Each number is 50 + 15 x the weight over its row's rms, rounded and kept within 0 to 99. Layers, rows and columns count from 0. The size before them is the row's rms in percent of the matrix's.

# layer 5 MLP down (transposed), 768x256, rms 0.295, rows 344-371, columns 0-127
101:29 57 44 45 59 49 36 60 33 38 42 43 64 70 27 52 63 77 50 41 37 69 52 57 12 39 44 58 53 39 33 60 54 65 06 56 44 65 46 63 58 55 61 65 34 38 45 41 55 48 56 55 53 67 60 45 44 68 43 47 32 49 54 23 45 33 60 27 58 52 41 64 45 43 46 68 57 51 45 70 44 78 91 61 77 56 55 40 36 44 34 39 31 44 24 60 53 67 71 44 47 33 63 54 21 69 64 65 56 45 57 51 43 57 60 66 47 58 51 58 43 47 68 46 57 61 42 69
116:54 58 54 51 55 42 45 53 62 72 60 67 63 41 65 47 61 35 48 43 59 46 25 58 33 36 28 24 21 64 28 54 44 43 24 71 27 97 46 47 60 57 38 58 34 41 31 89 59 49 75 41 35 56 60 43 42 72 51 49 29 43 49 72 47 26 34 65 71 43 63 47 29 51 41 38 61 28 36 28 28 55 50 54 17 37 49 54 31 39 60 28 50 61 52 58 41 28 32 38 77 53 43 61 70 62 49 52 51 59 38 43 28 65 66 76 60 55 35 64 29 68 49 36 31 66 20 57
100:70 64 59 46 67 35 30 43 62 58 53 57 36 22 54 43 21 80 59 44 57 41 64 78 42 24 40 22 47 72 19 56 18 80 74 63 63 55 37 49 45 39 28 55 39 26 22 78 45 48 50 59 70 44 44 47 62 46 54 29 27 53 59 55 00 64 33 38 61 12 30 59 67 38 64 47 34 45 29 67 43 43 41 31 49 57 87 26 54 48 58 46 72 33 44 45 52 51 57 64 52 39 65 39 50 47 35 47 29 43 50 24 35 49 80 46 64 29 35 67 27 64 44 41 52 71 69 25
092:49 33 74 56 39 46 66 35 63 38 29 60 53 47 60 55 55 42 78 61 59 32 83 44 24 65 55 27 49 69 70 42 77 73 68 55 50 26 32 65 37 55 54 43 37 50 83 67 86 37 21 64 50 58 21 40 52 29 64 24 55 38 59 41 37 28 61 65 38 92 48 25 65 59 44 51 73 46 53 17 80 39 47 32 57 46 73 50 43 51 73 47 66 54 56 51 36 71 43 29 59 79 38 59 52 57 43 72 46 48 59 47 68 60 59 67 63 37 47 39 76 50 59 72 64 48 45 32
107:58 59 49 77 36 35 67 67 48 53 41 74 63 58 38 91 44 52 34 51 38 62 48 46 43 66 43 41 95 60 46 28 91 60 49 18 50 14 49 59 58 41 34 66 46 70 69 48 77 74 37 68 30 40 53 73 55 45 61 45 74 47 39 59 40 52 62 56 48 38 85 68 14 64 50 52 47 59 39 62 43 65 40 49 64 71 31 18 40 45 43 36 12 61 41 60 89 65 38 58 53 68 47 31 38 62 41 43 70 59 40 50 53 46 66 34 56 37 33 72 55 47 08 43 38 51 17 40
079:50 60 41 42 21 89 53 41 51 46 72 25 36 42 22 41 64 74 36 61 62 63 49 52 41 31 46 47 54 52 61 48 67 41 52 67 46 45 44 67 60 80 67 39 68 81 44 46 35 47 21 42 43 50 61 39 51 36 61 56 62 43 23 40 53 59 66 43 39 68 59 34 26 59 28 55 45 34 38 56 45 68 45 38 66 28 19 57 59 36 77 55 38 49 08 82 61 36 25 45 28 81 52 27 35 46 41 48 56 73 38 46 71 47 56 29 15 38 53 90 24 44 53 30 60 14 65 63
106:54 75 31 20 58 29 63 51 67 72 55 35 42 69 47 44 17 40 75 65 61 11 65 63 52 52 67 54 66 51 37 29 53 48 57 81 83 54 70 42 60 40 23 55 74 41 68 41 46 42 32 32 74 51 51 65 56 78 65 59 59 43 08 30 67 62 34 71 49 40 49 44 78 65 41 53 65 40 67 82 57 55 27 55 75 35 65 39 55 32 50 42 33 49 56 33 69 71 38 43 28 33 43 58 68 47 33 41 23 55 57 40 32 56 57 39 44 75 60 57 45 42 44 49 55 62 73 48
112:34 16 61 58 48 51 76 68 58 73 43 65 28 41 72 33 53 50 43 55 42 59 47 30 50 68 36 66 50 36 39 38 53 31 33 81 29 46 46 49 54 57 47 47 81 50 51 47 46 53 64 62 31 58 60 46 51 38 48 59 66 28 43 73 62 52 66 61 61 55 36 46 51 52 38 45 68 50 40 47 43 25 63 71 48 45 42 60 30 59 56 56 53 63 62 62 41 29 58 19 55 48 44 33 64 61 34 51 71 36 49 28 68 61 53 63 48 36 52 58 50 34 52 48 37 67 64 62
099:39 28 51 52 51 76 67 53 49 70 45 41 80 58 39 50 26 52 53 86 31 38 62 57 59 43 57 36 45 63 14 49 48 49 53 70 78 52 51 60 33 49 64 47 46 67 63 45 47 51 65 62 53 40 61 33 46 42 66 58 37 70 81 65 40 41 44 48 46 43 67 44 46 35 18 41 44 55 38 48 57 48 56 51 58 59 44 48 70 56 31 38 61 05 25 29 44 54 74 69 65 37 01 55 47 61 48 40 43 44 66 38 43 27 66 53 77 32 54 39 28 46 67 59 05 73 42 60
106:51 28 66 37 51 38 38 29 26 28 31 46 54 37 53 46 49 55 49 67 52 37 15 59 65 32 42 47 61 80 44 33 52 38 65 47 40 54 61 24 17 62 50 45 48 37 63 50 66 72 44 65 46 56 31 28 45 64 84 47 58 41 61 36 43 50 38 69 44 52 68 51 31 52 29 41 39 53 32 74 77 57 58 44 92 53 53 37 45 64 45 29 63 63 49 59 58 59 47 53 47 43 32 55 37 43 63 75 58 30 69 39 39 33 57 29 46 32 44 60 65 48 57 63 20 44 00 27
107:60 70 52 51 51 57 58 77 35 48 69 79 58 25 53 65 77 36 48 65 34 32 79 47 37 54 23 86 52 56 44 51 50 62 22 53 61 88 36 35 59 35 32 30 35 36 39 43 54 83 60 38 55 50 64 74 63 49 42 39 43 45 75 63 48 43 25 63 31 44 67 62 45 39 59 67 41 60 52 47 90 79 55 27 64 49 59 49 37 51 84 35 26 35 38 57 71 53 24 45 41 48 43 74 64 51 59 47 59 51 48 74 45 62 85 47 59 35 60 40 51 33 49 41 33 65 31 80
089:39 53 31 40 71 45 57 63 60 44 35 85 35 66 54 73 37 43 37 48 32 59 91 45 62 43 72 42 51 41 55 44 77 68 38 72 70 55 71 34 76 52 69 47 60 51 39 47 49 67 27 32 30 51 69 47 47 21 32 67 22 59 60 31 28 61 67 32 71 42 57 33 55 65 63 53 73 40 55 51 48 42 39 40 59 49 41 51 38 36 45 37 25 55 56 99 64 49 66 32 45 25 44 46 45 56 58 62 27 59 40 29 54 61 51 17 58 39 59 43 54 50 37 20 51 28 37 45
110:28 13 28 68 33 99 59 64 28 51 56 47 44 39 47 46 50 57 25 35 46 17 35 35 62 78 32 33 66 48 43 60 64 56 61 48 58 39 45 57 56 37 57 68 67 50 24 38 42 52 16 74 65 61 42 83 39 52 40 16 60 69 34 45 38 62 46 54 33 58 60 34 46 55 44 39 45 28 56 56 84 46 48 59 45 33 51 54 51 75 55 53 21 45 45 52 39 65 50 71 39 60 46 64 48 48 35 43 50 65 41 76 50 49 51 20 26 61 45 39 41 41 53 75 24 65 65 54
074:66 49 53 41 34 28 65 79 54 60 37 35 29 50 59 48 60 31 60 52 22 81 54 71 53 46 40 70 31 50 51 75 45 80 40 20 56 48 39 55 41 68 68 41 58 47 51 63 27 67 65 48 29 74 62 44 51 64 42 60 30 45 57 45 34 55 56 61 41 54 59 26 54 59 74 26 49 48 29 28 67 92 42 57 68 66 56 48 60 35 53 39 58 37 64 26 54 83 79 46 49 42 55 42 81 25 48 51 43 42 67 69 53 47 45 56 55 72 42 59 30 16 58 70 42 42 43 45
090:23 50 62 36 58 20 59 69 46 43 28 33 52 47 66 56 42 48 38 29 60 51 66 69 54 39 65 41 41 48 44 45 46 31 56 60 50 46 76 27 00 48 22 22 27 51 63 46 26 81 37 72 65 46 44 61 53 38 46 34 51 14 48 49 38 44 73 38 54 53 18 36 40 57 69 47 51 58 56 47 66 84 71 38 34 42 62 50 28 65 45 51 51 33 53 80 32 48 68 37 38 73 51 93 35 67 36 10 43 44 93 66 50 57 44 60 51 47 26 42 59 43 41 45 56 55 45 31
099:47 37 49 65 54 64 67 42 55 47 56 55 69 35 84 36 50 61 71 55 73 62 38 60 57 34 67 84 69 53 34 40 54 63 70 63 64 48 48 48 78 75 53 64 27 55 68 62 57 55 50 73 43 36 55 40 53 31 56 43 76 50 72 27 32 45 57 56 58 56 58 48 62 57 67 75 35 42 88 51 70 59 36 45 22 40 44 52 55 61 56 64 60 36 70 60 51 61 39 44 61 33 42 52 44 30 52 55 32 21 58 46 81 57 59 27 84 30 39 33 42 35 42 68 19 54 55 57
113:54 45 58 35 51 47 56 88 49 62 40 57 43 37 70 65 55 56 41 67 37 64 39 47 38 83 54 24 45 49 46 32 51 42 34 33 41 53 60 47 52 58 62 55 30 46 53 42 34 56 62 57 50 51 55 26 26 52 53 45 54 58 53 49 20 57 62 49 67 36 48 57 24 88 56 22 54 36 70 60 71 48 43 59 58 49 42 71 37 41 55 31 61 48 37 38 71 44 40 58 46 44 80 52 24 76 25 43 44 66 50 39 47 41 54 35 44 67 39 42 53 64 40 68 44 49 32 50
087:66 51 62 56 22 95 44 36 59 47 82 17 57 54 45 56 63 41 37 41 43 64 45 27 63 47 34 54 54 59 38 44 36 39 45 66 56 64 51 57 72 48 53 50 76 58 54 42 61 67 47 62 42 73 68 42 44 26 64 51 57 50 34 30 44 35 73 61 55 29 10 53 51 40 42 48 30 57 77 25 54 35 42 58 19 41 25 53 48 59 73 47 66 68 63 42 34 34 36 40 29 31 56 39 27 75 35 56 53 55 43 35 44 19 76 25 57 23 37 30 45 33 50 52 50 28 75 47
109:79 57 43 18 51 73 48 69 52 29 52 39 31 40 60 61 55 70 41 51 33 41 42 53 36 49 37 60 51 73 51 44 45 44 45 46 71 51 65 62 62 70 74 93 53 20 58 48 20 57 35 36 51 71 42 42 40 73 34 59 54 47 78 55 44 14 70 51 45 48 48 37 72 55 42 77 13 12 69 53 63 74 70 66 70 48 67 25 31 47 34 32 53 77 44 65 26 54 50 46 68 36 63 42 58 65 43 36 79 35 61 57 62 77 32 47 42 64 56 53 70 34 61 44 57 45 63 19
095:66 23 36 42 39 57 64 56 41 33 52 26 57 47 31 49 79 50 32 74 44 49 29 55 44 55 50 53 43 53 41 39 37 67 29 66 49 51 58 54 37 82 52 49 42 35 45 49 42 86 87 33 42 42 58 64 30 54 53 54 61 68 52 40 42 48 26 60 52 38 50 49 41 32 70 49 48 63 38 81 61 43 39 36 32 32 55 32 55 41 46 63 55 52 38 56 41 37 50 45 61 48 88 48 82 58 35 27 34 65 99 62 43 61 53 38 55 40 62 44 25 59 27 41 49 63 34 45
094:45 41 60 63 40 54 53 27 75 58 69 35 42 35 22 83 41 22 27 54 48 35 89 40 68 46 72 53 51 42 30 39 52 53 58 56 46 54 71 47 89 40 65 50 72 30 32 19 64 71 50 52 47 70 39 54 37 38 43 41 33 45 37 39 44 27 45 57 60 30 12 29 37 71 44 56 70 35 47 50 52 35 56 85 36 49 36 44 50 45 75 53 54 65 82 51 58 47 49 63 53 51 69 55 49 32 54 36 44 40 69 67 51 31 42 65 35 70 61 37 63 65 53 50 57 71 40 67
095:55 44 38 75 59 58 60 40 30 62 29 45 35 50 54 43 47 59 69 52 49 50 16 55 51 61 46 46 34 66 51 18 58 60 56 42 56 25 63 52 67 40 77 44 37 63 31 25 48 38 52 56 23 49 34 45 55 61 55 73 36 49 29 77 32 39 59 52 29 42 33 25 39 40 42 50 30 42 42 48 31 67 36 82 45 63 68 43 81 41 49 67 38 76 48 27 40 59 64 56 77 29 27 51 59 27 96 40 37 56 52 66 28 69 67 45 47 37 44 47 48 36 29 17 28 55 46 53
091:48 87 64 53 45 41 71 56 25 80 33 64 57 58 67 41 61 56 35 53 15 45 51 63 77 74 52 41 56 38 69 46 57 56 50 52 45 37 44 80 66 44 52 34 52 88 45 54 52 61 67 31 56 32 63 56 59 59 56 33 17 51 54 30 77 38 25 54 58 76 18 60 42 45 53 46 55 56 22 67 63 33 33 55 45 56 58 47 50 63 58 66 42 45 61 34 66 43 69 54 47 60 71 49 73 74 56 39 57 69 53 50 18 53 71 46 53 46 51 45 50 20 44 30 41 75 71 54
110:33 74 70 29 39 43 78 51 61 66 47 52 50 50 50 48 14 54 47 42 50 45 54 58 65 60 64 63 21 68 50 81 45 39 33 59 49 41 43 42 23 51 94 26 56 40 33 49 65 46 48 45 40 68 66 42 77 54 41 47 32 45 57 37 26 31 49 58 43 27 31 77 61 36 52 69 49 37 53 55 99 36 76 60 55 36 64 34 53 62 39 26 53 44 37 76 55 50 30 55 53 76 57 45 53 57 57 62 38 60 70 34 61 43 64 57 67 51 59 57 59 37 58 55 70 36 69 66
076:48 53 24 50 43 44 33 55 30 79 42 62 57 64 55 52 35 92 41 44 30 34 42 11 39 47 47 65 67 39 32 53 79 55 67 69 56 65 46 31 80 52 30 48 71 48 90 52 71 43 50 54 60 39 49 72 34 43 50 53 57 43 62 72 45 38 55 32 44 21 28 39 56 37 38 50 32 60 59 50 35 36 29 43 51 77 18 45 29 50 70 32 58 51 52 39 40 84 37 43 40 61 83 64 52 50 37 49 41 44 53 60 43 40 51 47 44 55 68 44 71 10 57 24 72 19 44 44
098:12 32 58 61 47 53 39 57 29 66 26 55 51 38 58 62 77 25 36 22 25 76 39 32 23 28 31 52 35 30 19 55 64 47 45 69 61 62 40 58 47 59 40 87 36 41 39 48 75 61 55 52 33 63 50 66 38 20 52 48 52 52 42 33 36 51 69 57 42 57 49 64 41 47 45 49 46 35 71 88 71 48 44 60 46 31 27 39 32 54 60 55 36 59 28 48 48 47 62 56 55 56 73 49 31 39 33 33 55 39 67 64 41 35 33 41 43 24 57 49 51 50 46 31 45 41 25 80
108:56 61 57 26 53 55 69 67 23 55 49 46 41 77 34 40 61 78 53 79 66 43 70 38 46 29 45 47 65 33 59 58 75 65 40 52 23 37 50 53 91 44 43 32 56 68 53 51 47 21 36 64 65 66 30 39 88 54 62 29 64 64 37 61 88 51 64 34 52 39 40 41 38 33 61 26 53 60 49 44 34 41 64 47 41 50 51 80 44 61 73 50 44 59 48 55 59 77 20 54 51 50 77 39 28 53 45 19 58 41 92 43 39 34 67 60 25 28 53 53 53 65 28 26 70 65 66 40
087:34 54 43 56 44 41 64 61 49 42 50 56 87 36 69 53 47 53 73 39 50 33 50 55 48 52 51 64 52 37 30 55 78 34 36 62 46 73 50 80 42 53 41 50 66 51 38 67 53 57 55 69 42 36 80 69 40 45 52 28 59 57 32 75 57 38 45 55 50 29 44 43 44 41 50 57 48 66 65 64 43 37 59 63 20 45 60 47 60 53 42 54 57 59 52 54 62 67 49 69 35 81 85 61 54 33 35 58 55 53 22 15 69 36 63 67 21 32 44 46 40 30 43 52 28 60 44 21
# layer 5 MLP up, 768x256, rms 0.25, rows 345-371, columns 0-127
109:37 70 34 63 65 33 40 61 92 50 22 58 67 51 44 72 51 68 41 62 59 62 69 31 46 36 44 48 56 54 59 87 53 52 62 43 99 61 37 58 74 43 52 36 43 64 42 34 59 39 31 47 53 38 28 29 53 55 31 53 64 40 60 26 39 42 76 63 65 35 66 48 64 26 53 69 51 53 55 26 95 54 59 21 48 42 51 60 64 46 64 34 28 31 20 41 69 46 79 90 36 46 35 61 51 58 58 25 59 70 14 66 53 54 42 69 39 68 42 28 35 19 10 66 56 46 50 30
102:51 28 12 18 47 55 70 36 53 25 56 49 51 60 60 43 62 39 15 63 46 21 43 37 54 39 42 43 49 37 46 19 55 34 69 56 40 49 34 61 63 65 55 58 56 59 33 54 28 68 48 45 38 74 38 66 72 47 43 41 55 52 33 38 59 55 45 21 62 54 72 43 60 22 62 42 48 66 46 31 33 47 43 67 72 55 62 84 27 87 69 69 15 45 31 32 62 50 53 68 24 48 56 50 61 50 54 90 50 53 56 67 75 25 40 41 37 55 46 31 33 19 46 39 57 20 33 32
091:40 71 53 60 34 54 68 41 62 30 58 55 42 73 35 37 27 45 33 09 58 72 61 79 50 84 46 79 44 48 57 32 42 36 42 44 46 68 59 45 48 24 48 24 35 57 40 60 46 56 66 08 16 48 44 60 52 53 29 69 60 72 78 37 41 77 45 33 46 32 28 56 39 40 54 63 78 35 48 60 52 57 66 34 64 24 31 42 48 50 46 42 49 46 36 58 30 50 22 53 57 37 62 57 74 56 60 27 46 73 44 45 40 32 60 37 51 56 42 53 34 55 34 60 48 61 53 32
100:47 69 69 37 71 46 56 71 62 49 61 45 86 54 41 75 68 62 58 22 41 39 63 46 60 45 41 52 39 73 50 66 55 66 35 46 50 54 59 47 68 59 49 22 35 59 65 75 77 53 36 58 42 57 40 45 44 48 51 51 55 63 73 73 48 57 66 47 56 41 40 52 36 33 73 60 33 65 45 33 45 74 26 53 51 51 33 49 49 69 73 57 51 32 64 58 67 44 51 52 49 36 54 76 25 53 53 39 50 30 30 39 38 33 33 25 88 57 24 70 48 46 58 61 55 55 38 38
084:55 42 63 66 57 45 56 38 50 45 36 43 61 56 75 54 37 56 60 53 57 33 72 32 39 47 46 63 57 48 46 55 44 60 53 29 57 43 49 49 33 56 71 78 39 64 53 74 55 54 58 57 47 57 30 48 51 78 21 60 45 60 78 68 43 52 39 66 46 64 60 81 43 48 42 75 21 51 52 28 66 64 46 35 48 69 71 46 64 43 61 76 47 39 65 23 44 50 74 29 48 81 39 78 69 32 45 53 39 64 42 52 37 54 30 71 55 43 56 56 37 58 60 42 30 38 51 62
101:53 53 51 24 35 28 41 53 83 47 47 47 58 52 62 52 38 46 72 63 42 55 32 46 50 41 54 50 54 70 46 55 59 74 37 51 30 73 46 49 65 34 47 73 85 53 52 78 76 63 50 92 42 39 25 46 75 34 55 63 21 36 38 22 49 61 64 49 41 43 53 77 47 66 45 27 71 57 67 39 37 12 56 89 74 37 55 58 31 51 30 57 61 64 62 42 76 45 66 55 42 70 40 64 43 69 57 39 53 40 66 67 50 67 29 68 34 66 43 49 66 33 62 54 48 51 65 46
102:56 36 27 52 39 28 33 45 56 30 28 71 71 51 35 62 49 54 68 54 29 51 50 42 61 39 30 30 57 43 25 68 48 77 36 44 53 47 47 41 61 72 50 38 54 34 33 57 30 30 42 35 58 39 47 50 55 40 49 67 34 39 77 51 71 54 66 41 54 65 41 57 50 51 42 29 44 58 57 62 55 70 42 44 40 43 46 46 46 53 73 45 54 37 47 79 44 47 51 59 53 70 65 51 36 54 20 54 60 37 48 50 47 73 47 46 27 42 34 32 67 55 47 81 58 58 48 59
098:26 46 42 17 42 35 56 56 62 49 40 57 53 27 68 31 28 18 38 64 42 33 70 45 50 68 27 49 34 41 67 40 53 38 61 48 37 76 73 15 31 50 51 53 47 63 56 81 17 62 44 43 44 23 56 73 53 44 47 41 27 44 80 66 83 48 52 67 46 24 42 44 45 51 42 37 27 58 39 17 53 36 41 44 60 47 42 59 30 50 11 41 60 44 72 53 48 52 50 56 50 40 38 48 67 39 49 26 77 50 57 36 41 48 46 40 42 48 58 43 52 75 64 47 43 62 66 79
090:33 61 44 55 47 48 73 19 73 55 42 53 50 66 21 48 22 55 32 65 59 26 60 52 60 31 27 62 58 43 45 39 51 40 30 51 55 66 85 38 31 23 50 80 51 20 57 34 59 39 27 23 35 43 25 64 78 60 45 47 32 45 44 52 51 73 25 66 68 69 39 24 52 51 42 57 34 55 53 22 30 38 55 59 41 46 73 31 25 55 36 73 39 63 79 66 51 27 34 43 46 49 60 49 31 65 62 34 57 61 42 24 39 78 49 52 55 67 48 29 48 49 80 30 36 51 34 31
092:41 59 32 50 57 57 72 83 58 51 78 67 48 51 30 53 30 54 30 34 38 43 45 14 73 08 54 59 68 40 50 64 35 39 27 54 48 53 40 44 26 54 32 46 20 32 24 34 35 52 51 73 42 33 47 62 36 50 30 48 57 40 64 74 64 54 52 40 70 58 51 71 41 36 75 21 50 85 57 63 47 11 58 42 70 54 65 43 47 36 52 63 61 58 64 41 65 61 53 56 53 43 40 31 37 44 38 32 41 54 11 46 49 35 49 29 51 47 63 38 69 48 42 49 69 26 61 52
093:43 37 53 32 44 50 68 45 72 41 56 30 53 60 65 48 45 41 39 57 54 47 61 40 35 47 61 37 48 43 36 39 41 63 78 42 25 40 64 54 43 54 54 54 41 34 25 58 83 72 58 24 57 25 51 60 56 64 32 41 69 57 31 41 31 53 37 47 33 71 59 44 45 66 60 43 23 62 37 77 46 39 46 26 66 50 55 43 64 67 36 79 58 49 65 49 46 51 61 66 10 60 63 47 63 52 45 33 71 05 45 25 62 81 28 34 66 34 51 48 27 20 41 50 59 44 37 37
114:20 42 47 26 67 45 47 64 84 61 58 47 36 51 21 33 28 57 56 35 55 37 62 55 40 39 54 44 44 33 60 70 26 22 36 28 48 39 35 39 58 62 37 45 24 49 32 51 19 54 72 49 65 39 44 58 76 37 19 60 28 24 41 40 54 40 61 47 68 44 22 36 43 70 48 64 33 53 26 23 70 58 43 48 45 56 50 64 24 34 39 47 48 63 61 66 32 39 35 47 71 49 24 42 07 58 69 52 26 65 69 30 51 80 43 36 45 64 75 66 67 56 36 71 74 58 51 53
084:59 67 28 43 43 54 68 55 47 42 64 36 47 51 74 28 55 40 73 54 43 27 47 54 66 44 48 89 54 65 39 50 29 43 60 41 78 38 25 39 36 40 57 51 61 50 50 80 49 57 55 73 61 77 31 46 33 39 28 37 45 57 54 65 38 69 28 40 56 67 56 33 49 26 33 49 58 37 50 54 47 36 51 48 68 25 59 78 20 50 67 71 50 54 39 35 47 49 50 38 57 37 59 63 43 53 57 33 54 46 38 51 51 55 34 49 64 70 49 59 31 72 55 63 51 45 46 39
103:24 54 78 41 49 49 46 85 38 50 45 59 72 79 27 53 52 28 43 61 27 46 37 37 38 31 40 40 51 63 61 64 34 77 43 70 59 67 76 63 60 72 51 49 67 46 58 42 48 60 30 16 40 63 49 54 28 71 55 44 25 89 38 70 50 60 55 42 58 51 47 42 57 53 36 57 73 60 51 29 44 37 56 61 41 58 26 55 65 64 46 51 55 51 56 33 35 42 55 37 70 49 73 44 25 32 31 52 54 46 56 31 67 37 35 41 34 72 40 74 49 59 62 08 38 24 34 41
090:51 32 52 53 46 46 37 41 65 42 58 64 53 58 49 56 42 82 46 44 66 53 46 56 69 34 40 38 54 36 52 52 39 42 45 47 49 56 36 66 37 58 60 56 29 31 48 55 45 45 74 29 43 49 69 55 55 43 32 49 23 60 53 56 51 50 41 72 60 29 64 40 43 81 61 82 31 42 54 54 43 23 66 52 41 49 53 86 32 56 45 86 43 62 42 52 59 53 30 71 57 42 50 66 41 45 64 60 64 79 28 65 51 80 57 63 52 83 64 46 64 74 41 52 32 75 49 46
103:67 15 31 28 53 46 43 62 63 22 48 42 62 67 44 51 53 43 67 70 50 28 52 63 63 56 56 30 42 57 37 66 38 39 41 63 51 63 60 53 49 52 48 51 38 27 67 39 57 30 67 33 61 38 44 44 67 39 55 68 51 55 36 40 55 58 72 62 79 57 53 53 49 28 49 70 41 57 26 30 41 25 48 63 66 50 33 41 24 38 34 74 47 67 50 74 58 33 15 49 24 55 70 45 24 81 59 76 47 40 24 66 37 56 57 48 68 52 49 48 44 55 63 24 47 51 73 46
092:69 48 43 75 47 42 72 54 15 45 41 55 62 35 30 49 45 48 25 22 58 51 56 38 25 69 41 54 67 38 24 57 54 31 42 63 25 51 61 42 53 72 47 27 59 57 60 48 49 43 56 31 39 52 33 57 30 78 24 43 45 36 71 40 37 64 42 39 39 45 45 37 43 76 54 43 51 63 53 48 74 54 53 41 43 63 97 44 63 50 81 45 51 40 71 56 70 78 62 39 47 42 43 74 44 64 78 47 50 43 43 30 76 40 53 56 54 57 45 41 45 68 61 88 54 48 40 56
110:68 31 52 31 56 38 48 17 53 73 32 52 61 59 35 70 65 55 82 32 49 38 61 24 51 44 44 51 55 29 51 56 54 48 49 47 30 50 60 90 55 52 28 62 41 53 49 48 55 36 45 52 36 49 59 60 45 64 68 56 38 44 57 57 61 76 55 21 56 30 52 34 47 57 26 55 45 57 65 48 49 82 59 43 48 55 58 71 60 59 49 60 60 41 55 54 28 43 55 55 58 47 46 53 59 47 92 61 38 61 53 45 36 67 48 72 32 61 59 61 70 53 64 57 39 32 40 47
094:62 13 59 62 36 53 45 61 77 63 55 62 34 43 84 36 37 41 45 60 46 46 38 48 73 38 62 32 33 18 42 56 44 30 53 50 56 50 69 78 66 36 43 70 60 81 48 09 52 67 74 36 44 45 81 00 40 45 51 58 70 57 57 79 41 58 41 53 47 59 32 65 55 44 31 46 78 56 50 54 40 39 53 59 44 40 33 43 41 48 66 58 45 78 75 75 11 38 44 78 48 23 54 56 79 58 39 53 60 68 61 58 55 58 21 59 34 62 43 65 49 80 55 16 58 80 34 62
096:50 66 55 32 27 45 51 34 58 52 43 66 56 74 67 51 63 57 53 60 44 59 57 36 45 50 43 58 56 57 35 42 42 77 62 42 22 40 73 76 38 52 73 65 50 44 68 37 51 52 67 49 32 24 36 43 32 60 52 39 59 63 41 40 58 57 62 66 46 61 24 70 58 49 38 51 78 42 61 78 60 54 60 77 56 43 53 35 53 44 25 53 51 47 12 35 08 71 62 59 64 48 46 76 27 59 35 62 00 53 55 33 51 37 34 55 59 45 73 59 54 55 33 24 47 54 42 47
092:50 48 11 39 62 59 30 55 33 38 31 41 42 61 32 35 45 55 56 30 50 48 47 49 80 30 77 32 40 29 34 58 71 59 39 92 49 22 62 62 66 24 81 45 31 47 65 51 58 31 56 61 57 31 58 48 61 59 55 40 66 76 26 55 63 35 47 28 60 33 58 44 62 70 55 79 51 67 53 50 47 57 82 47 29 37 30 21 40 58 31 60 43 64 46 55 44 28 72 56 63 66 47 36 49 43 70 59 50 53 43 42 65 53 46 26 36 23 34 52 42 47 42 47 39 47 61 55
092:39 65 63 46 55 36 42 32 21 46 67 46 58 61 31 74 53 50 76 38 13 43 41 42 49 38 45 57 45 67 53 49 56 74 51 56 64 45 84 60 62 32 44 71 54 25 59 41 39 32 50 60 61 57 39 65 47 65 36 27 33 70 57 50 61 41 48 66 61 67 29 62 55 32 45 56 38 48 53 42 34 42 41 39 21 42 42 48 66 73 44 59 34 54 58 53 10 32 64 62 67 32 63 81 68 35 39 39 06 55 51 60 45 31 53 95 59 39 39 53 44 35 48 81 50 37 56 46
091:53 56 62 57 49 67 35 35 51 58 48 69 57 50 55 55 47 67 14 74 36 26 41 44 51 49 48 49 41 52 60 31 73 19 43 34 41 52 43 62 03 24 48 35 63 59 47 49 47 63 72 68 72 46 45 59 37 76 23 48 42 38 64 69 65 75 35 44 33 69 33 48 28 61 55 50 55 27 64 20 24 61 41 29 61 54 26 30 59 63 34 38 53 22 58 57 27 57 66 62 60 37 72 43 43 62 32 30 68 55 40 52 49 98 49 58 35 63 36 55 42 36 33 67 68 52 38 81
078:57 50 63 42 42 34 58 45 82 59 29 29 58 51 28 35 18 38 25 68 47 59 55 33 66 30 51 27 33 55 38 47 37 52 46 41 89 52 43 88 49 45 38 69 33 57 43 39 55 45 45 57 43 38 45 28 53 56 48 42 42 85 49 69 20 42 85 52 30 39 46 59 21 15 30 53 28 49 60 28 39 42 37 35 61 56 65 58 45 73 56 46 43 24 49 48 52 26 35 39 61 27 48 66 50 55 41 47 36 42 52 40 58 43 35 39 36 71 49 29 33 50 64 63 54 70 47 56
094:45 37 38 29 23 17 74 71 81 49 46 45 00 59 38 39 28 70 47 22 55 50 29 42 45 50 44 44 33 45 23 33 37 63 53 39 45 32 48 46 36 63 36 37 41 38 09 56 43 76 79 36 27 50 50 43 59 44 48 59 46 58 55 45 51 52 43 35 63 36 37 59 44 55 66 58 36 58 51 64 44 38 50 60 38 42 71 54 45 82 59 61 49 38 11 65 30 40 63 46 61 60 39 35 68 31 55 36 58 53 60 48 70 42 49 61 68 43 72 52 55 46 44 50 36 40 40 63
102:56 39 53 53 60 23 50 31 24 65 58 65 68 48 35 69 48 42 79 57 36 56 45 51 61 18 61 56 50 48 41 26 48 40 44 52 61 35 55 45 59 60 53 64 42 28 56 60 24 49 45 48 76 47 31 49 76 25 37 31 38 65 62 60 40 67 59 51 20 41 54 27 52 35 45 26 56 42 49 37 35 27 31 54 60 55 58 40 56 75 41 50 49 43 47 60 53 37 47 66 19 59 41 37 59 57 40 52 73 68 47 39 32 20 45 21 54 50 60 42 65 57 41 97 49 47 50 36
090:65 56 54 62 70 53 30 57 59 43 60 48 41 29 59 78 32 43 76 25 55 40 51 55 50 33 44 09 21 46 49 66 63 64 32 48 58 48 60 65 58 37 42 51 60 56 22 47 59 53 60 54 54 77 40 35 68 58 37 55 19 32 52 49 64 57 56 65 36 38 58 71 38 51 37 70 57 49 33 50 72 50 45 19 44 54 69 67 73 61 55 46 39 23 34 72 48 32 53 43 30 71 45 32 34 71 59 27 26 66 69 24 16 51 63 64 56 44 51 52 36 45 67 52 45 55 68 60